Each number is 500 + 50 x the weight over its row's rms, rounded and kept within 0 to 999. Layers, rows and columns count from 0. Numbers have three digits each. The size before them is the row's rms in percent of the matrix's.

# layer 5 MLP up, 512x128, rms 0.165, rows 221-242, columns 64-127
110:558541561326490511462496494630424572519440475480473463509549589532492522485478406519500506416479448563558490473440439495485461464503548494468423479456535537440547505582459425485531482521516572
110:506538475417481429497432568591481534519432451487443477404600467447614412488454520473522435491438457527520558454438581550490529556466434541481531495441585462508507520462556535544470588516486495
107:435436490443491484543550548566474547474498471472540414516458550445537503458517576532456397404495542474469456477594498454463491476521598527485473483521389433409605551458439534494439536515458579
099:519516491398488579557560458521545558451558490468479460529489470459508544537426431517426513520473549515508438392542451431493408424605489473472526476515451553510407466500538501497503553546570550
095:537526407337572474478541558517414563522443384398567576482479511524499423526525476472550526472514506550519530495468505484505516515484495526460452492452473584607502437588551469494468424504564443
100:509409551572486530521494490552513475469535490519473465532434558490552466429520582505541529556453457508488527485491485445466377422456523423487515399476484498506608513486452509502418484487498553
096:483488571531531563547505490473515471537520502467607548508584476510525465567480547522526522436440599467458493513487501449409506487546514482474511490564382555564473470507478545507401487487562651
095:525472489432436482495477514581508479497495522500506461524397561464501459460552542543479440489430557471504453438433513463373447386487599429508523508468445482442566546605489544463498453518559512
104:523509471413611585426465565521365503547496510514524430513483595510526506430472504514445482526474446490574439476551482461470513420433549503491499450510555528480574463516548330510486467556561485
109:499514479574557465445451483433520497451497503532592486490554582513606503563375481525479496539480505521462511560571549448400469479524565515487555471508459478409509512479560479537498555504556534
096:497446527607517607536518456421519524465505516489533539503607490418490524525455535497525553524483605436523554490511611526493421490493503493494640522664542407443511522454474370563485574504506533
097:465477472575616454467523418460489448486522474510514508522444441489425428515520496514426458471493503485477448569582505482521476516496492503493495411570542393413545530507557482505487567527483553
083:516430526542566541517505486486487502522540465452573463531451505372528375477420585503466445512479518474544498410438481483497518503398531472411536464524505408501465498494521461504566514555480527
082:500500476519512411479514446439495521481480404502469506519484365400478473524477560580456514585443483551501537439444528509490389512511511484393536440560555493504467431507441500507493482557517462
103:476476590566541506548527495538541458578431543530555461515633533346516497481506587547385534477481556483471505425468560502452545547458542505462466549499436442375534500430461485486481523517612447
092:408556509500499519485492484580559516504561454462549427425529535476585486579434395487518461469554621477555515507511481498440478503516489461513499477497579545515413493475530512469446573494577581
095:519423384514503517519577526465450544452466503485525538440520513456495487442452536468532449518438553485438476462572500491462536521439477511507628458532543501460542545470541339492563569529496446
079:507577504568573517468502466488531586613457447527507462491511434444422551474476480545508637495587468605460518464492628470453464527552562496493527485527449566491537480541515540508485544537532466
106:456487558564488442519439587461542525517508497507533519537466537445565346551535547492508528387621475595524497523440527501468394425611458538493501489464421488498427495555552524569532473476469510
112:566400476489503457355504486498528416505423525453592490435479505478548564524510588505517579528391538513495506470502568499431471479438555425485574510515482493551575581443469471501490514554473483
092:497511328567503546509534468447551514489521541437504486443511377459442525528549489494567556602531506502465481465496516452520514540545482450497441440544490538521389471549465404521455480603531496
095:399446430504481510439479439522516485487551397535478468421525484469468497544572432475506563571500557474462482513543530468543431481484538480453432524568569455420530505553476559574501524509518438
# layer 5 MLP down (transposed), 512x128, rms 0.151, rows 221-241, columns 64-127
116:469475507447489502518447374537500471483522528510468553406533545478390617492392593484562509449512519421536616443496473497492526405467481490501473489516460554509514465450475456532556456469506557
125:443489500517448525565456516562357409446548489482527493530453533467453482430563528500529495489555455417377503496610486440492430578497486570469522445534582541566555507513500499471564533543571415
101:498467496513516496479417455411462567480519412538620476438529432529543494546532498532541462517482459417535566520479451525522475526444453466486365605585450494490451492454504431473515510537644535
100:512449470537437394536535569591501514468620474471502405430505445529441462482577414495456494483475572460524472509467550448574485528502609537503469437521534493514496513513454553562514515497494614
096:522514580517408491524491447598568478481512543558436453493502493514471467489591513505553441583469448520552489534572407578525539469436508375480393442564438386515474488411457490437453581531455389
089:460505434553437451499537505481533438527506607492453471547482512543478450553474529497528509421500534467522534555574471560616514493481506482592554441472470405562554550522424565426517523514485454
086:543449496460565512514568526472561535518533483523407409445571458613434419443579537490390537484538466501608481485504559518524454546539462523514475532544521583523446455481455501443461526535617451
098:534580454501518506463489513460485454518457531520558518497610420519425563473490459481409543451509534526463549531617564409536578592424513521539478430471550442595533500459401443432433538495552470
101:444568506583494495506487469426598450491495530506503490497578461474519531446619507489552521590570457463466515526577557439555467499526407526551459576460505502476460508552425551544473439549426479
102:526503521552527396409558457563437485593507478511421503512591486435547522572466510504432502481414502405413480452501521405409565557525472530478535462486520522554404511501562562489504471579502439
094:567563396531456498552500496437529467544477541532489545461460460536450487500539518483563467533609477511567551544551468505560515526544494559515456505528472400466526522503419525440530490627454550
097:501512457519488517562453631431415518457477583559475479438469527501536598477431491473493562499594508448532523494528464478511572363577479444509413441504420517492514499414419434521495574513529551
118:462488508499556458502511551431507594535391477456413589459567517509397417572573577581472520501460415521483490544396442505511470487516428514449556497512451576523455397509510449467564401520479525
121:425552474503490536514471524551457467501517450480500412486565542507557553552511471369514528564510514485481515492597475541510412470574527472651501442511606522473508593548488489496578528394537535
085:509566499461484468530479489427468479414544616458394515413398454464455505494536511531568475519520467532577469471469439594492525564547524569450475560525400519513455475485544549476500475531349471
087:525580593435364547450434506484474556452474505466523486442560519460468523574581522451472486529447398564512528482456511475493523471441554434514545459525501503539468563553520585445472507433409518
101:474477473487532564467551502401496495493460532559480505581525564493480435514381419484515532528565448534431542536473600532473430568475490484525509498542509495523560543503451478401537534552547513
085:509493434548517488508522547453557539451515456525527527451464488535443501484528519471541523561554484496507504518483531466494512526480510501403442520495554540473464503490510524574489501601455467
114:481467492431472513550524461406489555493462457559462503511436579432518491461454583497427423521464541438547507544465579530529456519519551532505434554604417484476579558418539520551545494546486444
117:516531539444513502554533483435531529507560501553387492442486511532420504449492416518499527552520508531558454510562434502505452412539544572553442394535474512434428447499505538444464481537549616
098:472511522548456429485487520525440548455539513531479495581481634500563495492467569496410502357441491496490457550437528409457494491496536495509588531538469608524647526487521518471424500542408560